Weights of a small GPT-style language model, trained from scratch on English Wikipedia.
Architecture: rotary positions, no biases in attention or MLP, untied embeddings.
Each number is 500 + 25 x the weight over its row's rms, rounded and kept within 0 to 999. Layers, rows and columns count from 0. Numbers have three digits each. The size before them is the row's rms in percent of the matrix's.

# down: layer 3 MLP down (transposed), 192x96, rms 0.128, rows 83-128, columns 0-95
# gate: layer 3 MLP gate, 192x96, rms 0.159, rows 84-129, columns 0-95
# up: layer 3 MLP up, 192x96, rms 0.147, rows 84-129, columns 0-95
down83 102:539466512517490535477459487493506499519554483502494510508439500528518504469503514458493533524522486525451492508497485535509523465492471458513510540516473476513535530461544475511482547491494576498496475518462477494476536489482503495511510505496508519462472519497467500481514500517491499468
gate84 101:552495524513459518485534510530452553475484508503508486483506513518533504541505497494531533453541529473512484495513545489519473512481465483489527469499535485485553515493538520467499521483546503459482473504553502539480504518477507521507513488464506486515484476501496487512498511490523459455
up84 099:491519511503513496493470524523469504502519499545477513521486461477474483497481493523456505514493459456484459542536533508491524535508529498500511473470472468479504512484462498486499500518491578490528530482505467470507519485556506517531479520469497510490438500454516494533501483500537531503
down84 100:499478504533502466497492476476481505492476484503511477561503544483516442476520483508475512501490500492477511538513462485460495482467512490491448518477475450543443460492490482538523485551499540515514498496500520482522481531533512504501476504498467484513498474460455473492507504552508495515
gate85 088:554501535544496508534517467490496505506500504481477508495523472527495526479494504543483472467535551488481518465449561524491477467510492509505508498492498482493465510551536512512462525493506496467483473500510478510534503525487483517498497543497488472498546456516442491539485508478485538505
up85 093:482526517467493498498502504475469497476528461494515502467490528526478536489449489474474543525507505457526531477517470517494570501520499502518505470472497476508478512501534452470483518514495470485516490466452560460521517502516527508496540475509547496487513515471497516512502467458511483532
down85 096:563500442471465495501485462512496530494513441485487476489479548509515485492512476525446488472514517522503464452496508486506497503487503505479504536482458465487523471489486517473480479514498540470453481535488506495488496520473471504510513549476520548489488453492501504478536489516529502491
gate86 109:473505530508513468467540502504518436481516461506526521482514504469497522504498451494517501460515479541490540497487497505548530519501460487498495454525484491537510509513477498463447512519532488520516500563486489489511485481467475477473485464530510497504564511464483497511490523528507511523
up86 111:490486512475503486532495468518513490493493469477502507475463512494446485532465520483549495476538483510492488494484467493493522525462496479500503498523486540516506529533499460498428507514510532502487468508503470497537549489468489485439493521538500510446513511471540454497499505549509504520
down86 108:518516432466514537473550487490454538542518500492506480522503492490455522520495514502503480548517495480475481466514485508490485491484511479484504541489461496552494498526507469494507446523501497458499538513514518510512473486539520455519458486492473518541490515503544494459514523476516504509
gate87 099:519540509507504490541523514531568495499529458519511528464457499515493506493512523516445513506494502492462484488482509513499539488501531554519520530534491513466510515526458518524448529495506497494516520466494470488481499519501514517536500540483517505449474526559464462496488506507520483500
up87 103:500499495456478483513486464523478526494492541498476498534490518522524527535468490482516475513460480502536524432510519502495514504559524500499511514505506519556470488452496500500497487505494486495494518538506504474478526472498522542496510505496508534556542480464568504505475511463507489457
down87 103:512467460499534483465492512482475510523460575495524502538557516502514492508502476477550465487508475493484504515463465511494550525514478480534504542506497513504487502492476493456489470510508515520505491528444493530475524518481487453482464515496535493490490493472517454501508482518482497544
gate88 109:497478551500486503423522478525508502529512490470514472479534494493529491488455493495520503472517519501512519526506457503481542517490491518477486439519448505484507532505490521486503490506515454485472539492509507516481553527496487531541561507501484496473545501534512460493483486479491492529
up88 100:497486577486452554451482498477478499489498533517496480480512538465524520484489491524521439487538506477500537449471457551486508509491498502482453501507512476439468501510473499473473516501502487483480512525505502505511510517514487505477510532510485502483538532502501499528491506453505508523
down88 099:532519554496463510519491536510488492505499500501478512487493495540524530492527507501474506495512514466525481534486504494511495490502530500426526491444500494515472456493505515500479519490472501531477496512503489477532534497494511523494488536492524488523528509494603557548500486484530504530
gate89 119:515517489488512500457504502482494422490501488492504487511474519485499547491480447490495503465531479558506536516579499506461502510513510490523523490538520478499531517495489472483467495484480507535491528475517534516481536486439492505477485512521508507527496469502500478507460510529544507535
up89 108:465521503498532524504503473498479521512486501488497487522485487541499516504539533541507469531488516500501530502475513540508509481486504518464542478514474527504519492543527510504524486524498485426499461511454455502536490493519525487556502543489512522483444474457530525487518523488498539530
down89 088:465515469512512455480505461476494486539482419524496511518514459535497503528512485453532503497491508475528498485506490467528517522516488483482552506481507513533491479488497484496516477488491494492527483506472492499489488504466510448492529533481520551448480486518442536535513481477477486525
gate90 097:485488519515516555531504464483509492484469515507476524534509460505449484512499487517512530523451503519490510476465515504504537535533519528490511468509501506499500531487511502485488499527544464507508463527512533471429516434506477525529511493495524509451475474495521495459481481472470513486
up90 103:514516505498503476537470497531464487507482520524530501526493470533506468528542430478478521574490476501478493510504531497457521487502466497493525480473496468500530507513527451494527512484521494507531512511480504504519509501479528429547482527520542490496498511462487483533476532498496478507
down90 103:473453534491495511491489501525493470478484480526483561515498455474509532496490518517499497507470509494491494502508481523492496536541509538497509560475486484490518492528542503512453493482513510511470511546460506449503516509421507529518486503464493494471437525484525515520512514480497474473
gate91 086:494525498464535485527515478504497483485493501528508455509492488488471490512470473475480499539499498490486497467512517505527506477526524532541538525532490506544531511467500527480498537513560478550543530501525514449511506497492560513554484494469492481487523520527518528510483531454520510475
up91 091:539518521526554497507482529531511509526503501499462439527517500509511498486504474486508513504522523511511530507505545497485502484545494506544538515486488503511488498467521529450502564535524485503527528507534521511527537510496536478550533508527467494474505509535515549485484489495505472450
down91 081:490496465465503447458513524548465527530458509522455517527512458530503501471481498485542504478479527465475508491510474534516428500489512507478480496474507488494517492513492516517445500472500481498498485482514516460506467507479478521466490517479549478538501491492514490483470541503494533466
gate92 103:490478469526505507484510523512543507450517478534492478463497513482491527489493450533511480477477510490491480476507501531545493472493510530521518493499515490508507519517486495476481519513480501471520524542545530537504514536573534482457501459486541490519505475489544501537499498512560473532
up92 100:499491480538484502449497493513491479470537495534491506511474476506477563509495483519499472483528509483475462462472522499480515477497512508523470471472473475491492527509478513486487483493508488496516504535525502514516543499555511482466496465474526500572473514476575509523469544496517526521
down92 090:502500488528534475448510529548485531487437469510524498540499436504502513491507488527474512492458493492479536524548505513516519541498485491489473482515505493533487473475520522486469558468485495487507510496529527548492479502479491466483533488454510501510522507470526504539487534502505513466
gate93 097:557494473484445515491502514527524483494494511520466494472475494508541475479500471542479516510535468518512491505470443473495441515502482483526491513466534486490473472468502510549451472501466519477485487497508500517488499496501516502524456530476529478522518512485502461495500516525545462539
up93 095:498464488478507451529463455500480503495493508493494458516499513494494510499518481458541499467469536515509517499463499510491490535491513512526487527534498477536512477495482521528535470517473559479488489492523499554472485494496549526497498506529456498510477439537475538464481497469479461486
down93 099:498476509503470515517539534513552481500518461511520504513501504454484514519482505518496476521489442551506499506474475489514480436495540497494506494509537468470518477524455516499563476503526513519503446514492544483473558499508469508520492495538498488503470517452516491495492519485504533498
gate94 104:493512473496506501460478516502500467528504498510499463498478560511520506517538513525509513516510518460504454474529493448507476493526498491487500443534552421504521459486496539506461525536464496474487485524474492496525529491467489479509486520545491468482469493496503533484491479481520489500
up94 103:493494491478515482508513503502494510465544527473471515521499464534482480503478519506510472504475472519465498498484485470563528500538517472523466468518522517460490478511498482504482504552472473483459498482493534519515493556479514456498477510476510481549509438481496546549470490495509529506
down94 107:469483430488490484500511524505492480542475508508516522453467526513538499507491537481505501461527492480487453516532474495464492530508522522495506502501524487472502458524507480525481503463513518510497480541506490478510490498466494526471484544469508530539522509488525503494570484431531512511
gate95 092:542511489497501462510521521492526479430544514552471515501514475510506535457505480521513520488543516487528518496487523487517540516503515494482499523484513532510527456476504480537514481501491531535495497492491482535505500534465522500512496500498518498500551502443436494489481485534457455480
up95 095:537509507499454475509477524535447521526495519504467502523487476552527493497545517551477438484490480484511511491452512502450513449506498484488465497499526494443475505523504515497521541516513499510505458538485483491516485475457499494457493496474520517491481497472502473510505517484518487539
down95 103:478536488519495516524493497501509519506507469497514507504523465526505529501528464500472431540495492506484519476476486543457468485524498511516478501559536513481491448515476531462496540477497438483516524503488516498495541515528501500465459477490506468500508505477564495509529512494481494459
gate96 105:472458471483463493475492455504465460465465466531492463486496516534523482485502525508510478480463514542491488547463493494479470480530499500487476494518502468479502508487508472496527495494505524505490510501487552478538501515518459472469475537533524439540468510505494472494521534471503537510
up96 106:500476520486523481511512484520461523506470500509462492537495517488478486497474518539506510459492521489493515492489501491461539520474497468533467477501481501471496498479524500544514534507487490535494454500428488501498503505459519535497492459513542549494513489547489496462508501473421482534
down96 105:528468438480518481513491517509480461495520498479484490489487534514534489452496499516515487488541495493489485510506471501507511471466524453494465538443506472484494470480479519530500503489477508493506473498476492490503443437500484516472489496502496477475549513459497493450543511456493464530
gate97 104:532501478471485530488528522522457499448488476515554461508501518464494532492510507543497532480511483443565488501549503495537474470521526521528479500457474499496531502473470510508486472494447512503500468494496504485533502499487524489516488508487505478515518469489489509510509506515573528495
up97 093:516457545476462499506488482532531435497512520532514502565512503539503492474497497507490472529479511540521526480524535512483511475493506459485506512505494529498485489552448534491503498512475525505487487521535497507520530478519563516490510464465475512534536534520500461501527515516494499484
down97 092:492494505499508495459527520527486525462485460537491544490506487525547493528513512486476470501500492523484561522499442540479529519480486527522504475483468496479472528502522499527459515487492500494482518559473511470495514473486514525490476482533506470470474481498502542574510500497460514489
gate98 105:496524477513489554501491488493489476555505514529463495488514503508490490468505512531493490489526465504521489489530539518518479455496474509534482518497526455533526507486482481509485469496526496535522512491491555491498488487465474526537532524531534519483549483474535519494451440518491536541
up98 098:472499505483512506511478472502476532518516441485454499501456509488502482502496497516482494467506490491519468487493468460482557547466472526514543498443502475534520451495515479467503526493513531502489520489491518506481559541494513500470499517476499501489493465473562509516457486518535518501
down98 097:518547513514507529482450499553502507464548533493462445479533478525504506504523521500532507482522549533490460500519484517526498428496472509499494520474505497519533500506476497537466464468515529484528534519518489489513505519501484535505517507526509474510519484495510541521505470488527543485
gate99 092:551506522530549493496500499488455496527535493507551504520519490475482551514539490484469464500498471513521503528490462522515484484499500511510512492498498524469469505480494485502563523530486470478447552510470462526542497463467480511509476551487485519497497486472505525518522533485472481507
up99 105:541477504511475489471470500447494520524463494475520499484513477475493482516530532485504487491490513484511505503485464538484471479459539478504489525492506523457463494469505515523525483504489551504448491513450455525482478518486543521491530496497484512501483491422543517500516502494491503443
down99 104:478531517548510550447479509502466512478506563475519447531476496484472513525503496474514530539502497505481467517489527497513492527538485536515517494502515495502537511477515465489466485492465457480499553480485536494524473504473519484490465477454510502492500522522506480515484510506530472447
gate100 125:503498512466492484519507499512491532495516448495512484455514494529511508511509520513458478461506466481529508472488512514439480537549522513515526480465503481481467485513490497528502503495485473473522465475477490487460517567555539481496495520493515508559529485486527509537449492489501522523
up100 111:516497498515435499494507507499461475521510443520507504518501520506513505491506516537488476467526482469554510523448516515493452482503464450502481465499496514493477484551506486467479535482479506534515457504530485519494520495511464477468503509507484532547568499521492523529480508529501505487
down100 116:551474456512472500498527476484490493507418431508489522468534488509531505546497502501506476510509496497546519500529480456512517491528467515525523471463466475509506494510547513490500520506470508534478488494486502510489535531511501532497513525494464499495507469484492536502482564478494524517
gate101 095:478515514541516510524502475520513468531512479532540498525541509479491502507489493450532446505503542537487472525508496532483450472522513467530473513468473508509509469533479438501531512500463508521459512523500482518512539520458508468491522545516466459513510488514489477514520500504491524493
up101 093:461489500496508485496502485495509508547497506477527520491534488504512455495483471480508487529440536503473489518494515537480517467533472461541517524476510504490517507459551463522512524481481513516506511521481446488506496491539518520476533488473472538474526455474505521532491480442505546518
down101 093:510503551485514515499503517472514507462514543514479472494508507514473502489496486486538502510479456515471461522490512496542486443478477514480496491478501497569510515526503546490483501551473562507500486508500475523492464487478517514535530511484457529488478528483520519535519551475526460483
gate102 109:495531453504462512473520522481499491491498517477468457498492472494468478508488484525480501452466445527505514486529473425511513516529516478517517476502504451492461484491510523504480525484520507482485490483540551515476525555494526498526472483492460474463489476519492504498520479466507463523
up102 106:497530533509487451544494538507493509529497495470559496481559468487493486486491517519448484483515522515490543481514511501515510521482471540540494494482505504489488463536513482495536522503470483451513549469485490476479463516508548525567485519515479480489514508469481494491517520489487517506
down102 100:513500513497468475456497476498475554477508478518540485468526428486497498525530516520460513509464519504506585536496511522509510506461468512486549463491477480528488478517546504504458532544502486489485462535506512524502485487481496511529509506488512491496497501524496504543495514491492482531
gate103 101:519499479549494475483478492479547518481496429524517521463568458491477488470499453455505508508487482516476467503499496527508479535470472479484485448468500502476518517493491463509504483494507504499477513520502537494508503522489488457490493502538520487491507472509502497481483463500533570466
up103 105:501536525495526520480546503487515473502511501511500504483545455483499516451512530506502531488515477523486473465476494518465521504467498485563464486508506505532495522454459465500478511533473474530454505496462510487474512500470453456521540526496487529461510501481457492489519491512509541512
down103 103:514488537527449520532501496458515517508495518536520500500545467500523481512506516470534495488494485537505454514473557512502509515518512509444507482502486486522522508530459460506521502507531491497473532473428504458475513478492488471512510486526538521462510479490527512510478466482480503451
gate104 102:508515516515472487492492530484482477477486477527481490505466470495511506453471446481483482515527466522440497494479542459487546528511473486494501506519483495503538551502478520510504559481516546511496506484529486495526452513517478470524484536478442483460525539492475502514521516500506520494
up104 104:505492496494483518534454539536437508491495534516515544486491488530510506510504485522492445532525494501519476523517519508447502445499500514508532515467483542467481489533513535486538493479466483489518487535505470502482487516520511522445488503498513470492524531483475438523496480464503526506
down104 107:504524539503487472517519482509486515505474528454533478475485506527543499534500514519509493517444537538535530520502463496513503522517515496482526454503509526483527467489510489488518520538432459496493494497448511494483537517499494486481515477550526492528464460498539499504473457528479516495
gate105 134:574476519492473532532496514507477527498501535515495471467488538478555514483484499500499510487519545517501498525495543549482469508522521538528473513501496478492497476511505478489474497479494501530483532523506531500514516510479516538493499479548483488514548464503490482574537484505546482479
up105 136:522493533508465519511480521486516509532473536486510453476463536461486505505460492469489509471516513529489514513504506546486462510529473508535476495508527496503512514495504493486469493479512535485441521493486512467521514477435528535488466492512463485496550503484488447536477483501513459456
down105 120:521519558505490525520488485495464496469499535473469510476488500479504516499457481511437527501541495505531501526523493494510466505525473496522512506522477447492515529488488492499472511503513514508469565507544503492548490499503517587516489485519509511483533505491520515541477469507543499477
gate106 096:494511485503491498570473490496456484522521495478545490517536465487489513494516530476507510454485514482519564500520515530503508513504515532497458528506476500464517479502515523528490462482485495495462472529482542480504503532511491530501526522491510516543512471491457496490428448471505526495
up106 100:482494524494497460462484499531579477527514482516491499495520523465513486490514475559501505550540495487504478504508484495490498499480479463524528499454524516516451505472478519485517532491487553463460508514492491484474499475481505441495475466510492529475523539482488480483523540501514492529
down106 091:493493447505485467482492466517524505474454462494547474494500523488520536516532508507494496466478490458501562527510461511496518530453476519541518479471509505486524475501495480513490487469483489499484486539491548479453570491476512525533465492484519492475499494476484493486487460512470486493
gate107 094:521475516534480538475510493494509455514543516534523518482495516512490550501490480500506533510526531541505521452506523494500493493458485519500523466535519486533492485525488459493510519477511519551500522511504501490547544507468527486435540480473543516521501522511521450479478506537504522487
up107 093:458486490472497480527524459492517511477516502521510480474490494485452513451489494478460511490473531480485456562536521523510478465525554480506456507483480480457477513468522527516525486497484469517540521509478531497477478516533462469473479495522522512515505481493459532504508481487524480466
down107 095:522493548543484533467531481473514485486512507490465476529516474532469508521571508525525511530492486483518516509530531538455488511515432545514477482539481512517522495508493438499468519492495523494481521491502468533522470521471494485499481502486478496507491484510458512535501473521495475521
gate108 103:476520477486492552507542514445487492502491510496478438520503452477516521524486490502505542457531474492507485489505499496479466466514530508520492497514536485537530549477465526477506497489502485494546514521504499438486487472497518517538509492497468507461514511460490489469508534517530512554
up108 100:526462463555507504497490567490505522480500523522562500460527520507516508530514466496497478488524465478503497498461506469476523525501520518521525554496475474528498508503458513511506453459474506520496504506515501542490489538473533480510531512512493495500519510502493463485469557525521492463
down108 102:484524473479485521475515529466475487506455490514463474529497505486480512462454477487475509489486476489486471521483518542475507479547524501503497511515475503487468478506426485508515480482503520542489455511555468471492491487498489534485461523518479476470505482507528490440470506457529516484
gate109 093:502513492513471480529480468475422484485479523540488497487512511545513534558473468522501506534525517475507530456530505510479504479523522477536471462511473465504537494491492488522518485480528501541483498474499524491486483460510520493471483531506551452525481541507526515498495501487497469519
up109 099:483514472491466522493503474486531485476497475525503548509520492440495475499463519513526545494487504579542508510534502501531500498512502491511452502523503547501493525494502535472500522524491492523477551537501533485470516538491448457488484497513528491505510495507509481458509511536508531540
down109 099:489524476521539508498487521504489462583431454493529495495530491539503512507507459483464520528523481487502476507489512560503491445542515490505501482479469459480467478484514478532483522476502516511505521517528482504514489505512484503460509546485487470540491485510534518480495501487485497476
gate110 111:526536494509497483468527510505511491481500477493551456503492459523520567507514505472531545491528527519467506497507480500480539472506505489476498548473446509530475516488517475497496471474465478503548456531504516460507508490518515499499529524458506549508469518449517494463484497506489509500
up110 106:536524505490472477475475514473507495444465471496531456522482478464517532499529472501540523474524496502477508485511537451509490490506478467485493524484484490529498468478524491522499516442461502478452453515516508454519485472497520477507521464504452520480509496489507486470473536494498456478
down110 100:508532493492497469473502543528495499434537545446499506492500536513517509453542445509532540491508462492478506501494487495515500503492497481470496520526482505468509479477521438518503509461537487478493527545533522473503494534483515553495502521489492512515511468488503554492493518482527489508
gate111 111:499491497525519520507511506485506480512505489521520494482482491480498521535516496557529534519532452502564577513526516511514516480511507452491494498509520503513484525459481475499492539491470530472542443519515470487490487469508514491486511516429514536527484492490464491481473470501476523520
up111 102:519479502463519481493511448483494496505486501505492531507492525473529521494499505473463483500440541480472459503479483484510446512486490555493526512459496516524458412509520517499515505522502489491487459547498501471495510473507507527522482470488448505490526466518491500478524511480468507464
down111 101:474492510519514520492527526573505515494531535504517510554498531548506521517503528510514475470458516501477495468469500482541506509456458505489508483438504512501530471520495464498523489464498495530532464497498547505476516495455496513524482506510514520501504523537445519485454477510511491514
gate112 107:502518537495466511485488491507492508498534470569535495479518525459518499460489503504522476521495494518482411511477486466508518494531481465524507520510507546520499479515515475504506489486483514525504489515478523528474551491498503526487537533491472527508494504525527505499474586517484509526
up112 105:546459517489492513513496535496507496487528486499509480489493476458485511479552526524497509435486542528507522510455505505495519499523495530526476511517501495492472498506487586493521484472487518514524487465494504466474515520551523524465553519483511484544475493491529480527493510539536512482
down112 101:564530477516522481472474459493486512459517484485484527484546474472466520496531496531495500520478469504513554495470537503510497569514485493520501495503522463482504481538504451515467500482512513492476473480515488452535476520523492482510492477476488498528483457479512524549501484511472518531
gate113 096:512480531483531478533521457525533515536457503533466494501506477516492531513499514498490495491493489460510471507470482491479472468495531490531506505496504478495515488504501498520496507516515509468499531448475512467559522561512527512477512568535459503532507445491453479489505521525525485531
up113 097:541537502548497505502509486523499508505484476553506529472557516514501485500509507510494480519545513498536468491497493536533511506484537523530535513510469511515521512498530510491503525506475481543547522510500485534486479537526528513510536530492502521546510520490547526522532537491539525437
down113 103:497484543521515472506487519493565517506522492469490479520485509527498510430495515508487543490487483502515532504475483480488520457497470515481488515497538517486529560538473514482513514476526520544504448490493492505512487530520500447466504516467525499468440503501478509513507521521467539525
gate114 090:514479496479442508510482496499452540515492483519468495506489537497504487478496464485474550463507471501517506494455504522477530481502526534520528498500512495465484519513476503525492453469553499510506516486496552505496499504495473497496508496513539480510539541464565510499445506478448521471
up114 098:432475525544565470513535484486500446524505516492508498504507503528484507492548518501513532485529504500447443488474484489510499453493471470516475497489503519513477497478490484473521531504481494506465493463506457507540565484501478455491499487507528499495500503501488523506503509545466507499
down114 095:545500454478469482486473476477504505505535481545487496532500554504503536516509511490466477495481495469482531524479524444478525497504501500509511524471481509489536520525511522541485532456525465479476464474507550472476487486505504491470473491490542515453536488496492479455528527480516502473
gate115 092:498469518554517551507521453528502525496515494504560524491495534534514525545506545482531480505486523483513543514517508555542504547494500532492550504520461497516529514511517470506521470509528545505505507502497508500530520506490488478477489512522480521510522505509482532530496512512495554459
up115 097:512491416470517480462488532510448458506520503486492514503486522592530489508477513525561489496533497502494460498498489466498452471483507485495472481485471476504498506494522500492485525512483484525521499549504481501498484498507476466530529507535477488467520486499467523514522509470495515505
down115 093:512473557449486542524530463532496515491516497537488489536534524466497520513487500503511504484494466491513580485497518516500510505448544534463532504504504481479553528488499538474509518528507485517510477462508489492497513483529486475550460505485536519511496500515499476545499479509483500513
gate116 108:505494505479503488491471469478494464514501463503543449485489500483508506532490496502526456498439445501500523484553461521515517504472505469495501452524508541516503496512491486497487485476486533502468519483516457488507517482485517500449507483469470498423496519531490460477524492514495511551
up116 098:497483529482514467515520479466472471514487458527540461521537495487505506493470518522474475451515479528528505480531497527522493525541501530469498450510521514517540493536501517449513462520471493464507497447478499463518486508497531553510536481496509474466544529506508489500480508498473514519
down116 098:516506484478521504470492517538456486510478491477540449480483441489509512502501517482495493501470470515484525545501524524514524543478442493448520449536490492515518478512551496470518542472528497474534542501490482536517491480505540516513496482490504510513484500514520482486479537457467509498
gate117 099:477473495524472458489537459501484527494494473522494470498510493481491510507442495512564511473530499521515472490505432495498507506508477473482508462514472442532486486496504494507487517457495499523483508479514520540492539555513515484528474556478505498466497501466540516503472507469483464485
up117 102:512466531498491509532473490509482492499562510448494497486533521518459515510475509513514494529484507495504505526526491542517485516491524545511457451509508495526524446505535495487482479522474507429487498494458483488469509539469508523523539544455477502490485496516488468495521528496529509536
down117 102:490498491458499497497485473480495490515540488484447499506512536515509464518536488487502481495480488522519512587496442479520530476463469535492485471501537441501516473478463484482514461515473515472511520467482492516535513492499490477489540546493501514473503504505489496491517516469516446515
gate118 108:469457490467486462453519498499466522487489522554521487520496471530562535548478487460543512481479483521511501493526497511501524544512477496516531508477463521488470490507532470524531476510462528534520478491508517473494500492527526496485545490466487518514511468479464521460485478485504520500
up118 102:507491496465471512490546456514511469521513510529508521481507482517490544477504513580537492537485512463485504526522510464522495493544477471496487518482512502528509487480489509508501490525474482500482455501453510505528512473494506519482478476436541502462497515538482512486556510501528549510
down118 098:524464456497473475510477510514501512480493514487490494498469537524482483500514524523515461506499532517481509512506423520478485482487523487535471530434530513476500515496480506500547525511464532543483476498481488470518507488569534502497489489499500489496499535481493459470561500487466509529
gate119 113:496517503464479480499485496487484514533492488480493492458524492511497477459477515460505504447513483492511502484502511458476450518504513514536507477538463446471507504444510483467448513493531477516506496508502536545482512543488440518504510508524482478498527442516538494489474503498476498544
up119 111:564501502492518480497537475493425508495496509508471523538501493454507508505508522480521508474464510492499512496497524458519478465522505509504471515509479485522553503513515487460498558521508471452504500505574498508523485474536510539564502494479478480483496474501466484505521491515501518504
down119 106:517520511504506504539524437520480521476474489540505486556547444494483479488490481476520529476509531493501526511504582467556531495499496502494520471522466475517520508503535473498484506493528459499502522489508506512526516505515528494525504518465516525506465464534504507548475503514492491509
gate120 092:487516516519550484474517512534520481545545493552496483453522489483465489499499502479495470444510503523508465437534519492501480484504478507511503562501488490499473460493548519508486512478523499482557521506537484521507478510533493479478507475505499521504479510513491518520525534483513520560
up120 093:486509548516522481466469502499490469451496506539520482489533537470482503486507489541480481461529528552514515500505518498520483500530499474520477476445518510476465480493489501513456507513488533444458542513491486493503502550524540520494498473525486461513471520502501496532520448491510525520
down120 103:528517427470488526514491512528452484486500526532525499496497491489519524544484472493505497457472489481484466501553479465515475528495458527467516486524503494539453450491515514486463469529479463514494540494511499508534505494480522506475478509493511541511543508545516533504504529485517491490
gate121 114:549486549514509537486506462530476510516463514503470490512452462547494493493501447456525502498463486533500521510517493491480507502545533506460507452502494486484486491514489504509513514479515466528507515514502547507489526530527565500487540506500506529545525525457509495503487518487470493537
up121 103:482480510549503524524501552508499488501515523444507479484502477506489512460498474529517553510534478522534539507506486523479499513514496482511500482528525499554523484471489497486467564475542483510521519471497482487462472478477490559493506471511514531464508525518490474509495444500469526511
down121 107:487499500545526485505534521494475486508487495533508513437467517499539481489558513512509497503509488511521491454479530492505510517490450515429500463480525513485504507521462462472488496497475532511517522522526521526438495501501488556500503507482506510452539508472471490507540476460498496507
gate122 113:518458536491464509500484454529509528468547496539509443498487512492500519510456489509543504495471523536478506495518505525510511515506496520500509494481459563514459514506522497482508462510484521508503519524538458502527503512524527501461498495476481509497498544514561524529475484491518560521
up122 106:514506505461502493500479532509497469541491479469473465564493487515522483499486473516509571521520513482436510537545451533473522465498499484497448496515521515475486505514537493507508539520490498504492503508483489524493497476495459522496526537504510553536508516524474501476494497469455486510
down122 104:448537567503499494510512483515510513495538509529470479499483508488467510503457492473511514518521530506505527507444543541500479481473535493522502501504504522494526507529492519511533502508493464502482468476485470523514510520520503516570519479497495477504468505475568508478455484532510514552
gate123 091:513473523525515533470507476474486493485534487518479520502529508497499508541512477496478493490499497469481512473470530506488514570500515524483522496517533472464509530513469481515500494537548465524484518492485435538498472477490475470542511513450443522499527489486533552489504527479526510488
up123 099:464503494533514528468568494518527507501495511456499480496527504535489461496495535501534472504497546532549472500486535490501534523505496445479470493496499515540551511513501483460472516518487455490480518519481501518487482472510495511560533497504476509482521487479476472486527516546521524518
down123 099:475515480536491490500522477519484489480472456462527515503501491465504528462511512517471530519524441484486523545527498476474475527490470516546521541465455545458483520471526504509515517484465535463503465517548521498502520475533538481461502477488494504485494494523473470505497503504500466499
gate124 094:477531484491448464509456487510490454535497499486518479502495463512458506488511514506494490509499519469505486523488486433542485457556507491507496505459522515530518495513493486493473492488482518510470457494476509487480517501476450511508492459463514477536484466472523515463486485499564454505
up124 099:482542541480469511529496519554483498505502519494466533491516510494507488504487470509465541465552527498494476508451512456496471515495506524466530497494477460516528535483522492509530494509499454484505533475491522459473481508484489469487495551516535494530454494516471514478436514506476492506
down124 106:476499470503466510503499478515457518503498475489485510507483538493482484526498511508488497476500525483469450503481489496500514474544548474476493535474433481484463511479441537543458489490526519513494505465483489500495474498487485538503510492432502544522499478524555510476475508476524489465
gate125 095:510513476499501532522527492488440488539537497499509463494494493531483529544476498420490507446523521485525528484526524473503496538493502510526528518523500502494484505518525494470495534542460463504536457497514472528530458481479477516477521513460479485490509493517485514549494501514466483499
up125 101:542478527525537507458508502510550478470472502542471528514465466499530508514533474467485492534522520570492480527503545524508497520506496528509469512499469506454502529528467516489522495514512490546500491502483523515477482498499520451482494480506479513521528493504482480504564489469529478474
down125 104:516481508538506481475520504513535522503528497469517493474502482484516506494488484503481463468510544512493434528509509523468496542549478454537524504518509526501483491517475498471580494502499480475499485538521523505494505498503531495470525517561541485496525459458490502478461474485486522516
gate126 091:540454546516490529473515494505556527520483493499502508481509475504496492511500495456492555511453489536513507455465549490523510500508515475495476511451496473524537522503439513534534494528504468511519537467515527502492483475528512490510507505498503460498469522485481505483520467494541539476
up126 094:509512485501511502506465513473519555522499487523511521442546524514495468543531544545474483510509487500531469548503466520444512493474531520474511540528489501519524447506498492461510499512475543461498515509487493501519440461500503473496497488499474466491468504506493475513522476498484479488
down126 101:434518493509549502492467511496498462473455483453501502471513488502551484497503494529523489507489486492522520566460485526478490499526508524476499477458464509492511521491499526476486516489490465459498482532516518479520557519516528481504493535514494499541506512523559522478536535516507502516
gate127 094:516471506464528524469507508550478486497515526496485457487463518469495494483479495462482514459534488503492460510540538543505433493498515510435480518486496468548527515483515466470496517491480490505520514531486521531467530496496492465515512446527519470495496499472464498483486487504530472506
up127 105:509467468534484478524484553483516471515512474481516548547506500502479501490497449495477495490501528481475492472509504475470487520510475508526497481500506512458492511531484518520486544473533524523476499450474501477500469486432481538458493544476455487492531517546493498538497492496468491477
down127 099:534530543496474527484476528484532503510546465522489490489491538481461503569495504508491499489501510530454516491480529532481470530516499486505502491524512485440474539487479491490521507492499556506491455511484477499492499529467490531466472481496462499479494514584469490477510509506494502493
gate128 093:526475463518474525541511503561462508489528472486504501491491492490522500527505522491489497476517471513495467470494470464486496468558544532493509534506501494510482517492534494463493499481519482516513515467468519464537488517488510551430504464473494473464521470543495485501489539523474523481
up128 101:488484497483507461512513482497488494542467514483482516490503531526556525487511478494517508506518514428528509492503498526527472592483502521500499513558482507475513511480474490519500525509487512455504508520487523518524532431529479495537510516490480540494535488503469496511502515525460526518
down128 101:504473517530473528496548518490476512531505485510470528513567497458528508506493477506522459503550505457500523520465481490483492525459464470507527503504502530516492529517436484476496500487505480474492417486523507505502514517510510446527509505511485511499500487495469498511504532502508488561
gate129 092:513548504545487513481504534512513443521503499519510513502466517484477516493496472472483487522582502509483467506482504514479506488469498553513513488507478480487518518537430485504529533492499498531550527494548479509464466490478475520501512515491475525494516566511512470531488495482489502506
up129 097:530522492533523507522461534529538435475500518478527540507493478531490511542535509514485494516498490543496530489508485474504552485490505466505480515466506520468451496524478512489503495505501514522541494480492513516474507541479463527493480459440516509492491503465451454525510486506503493461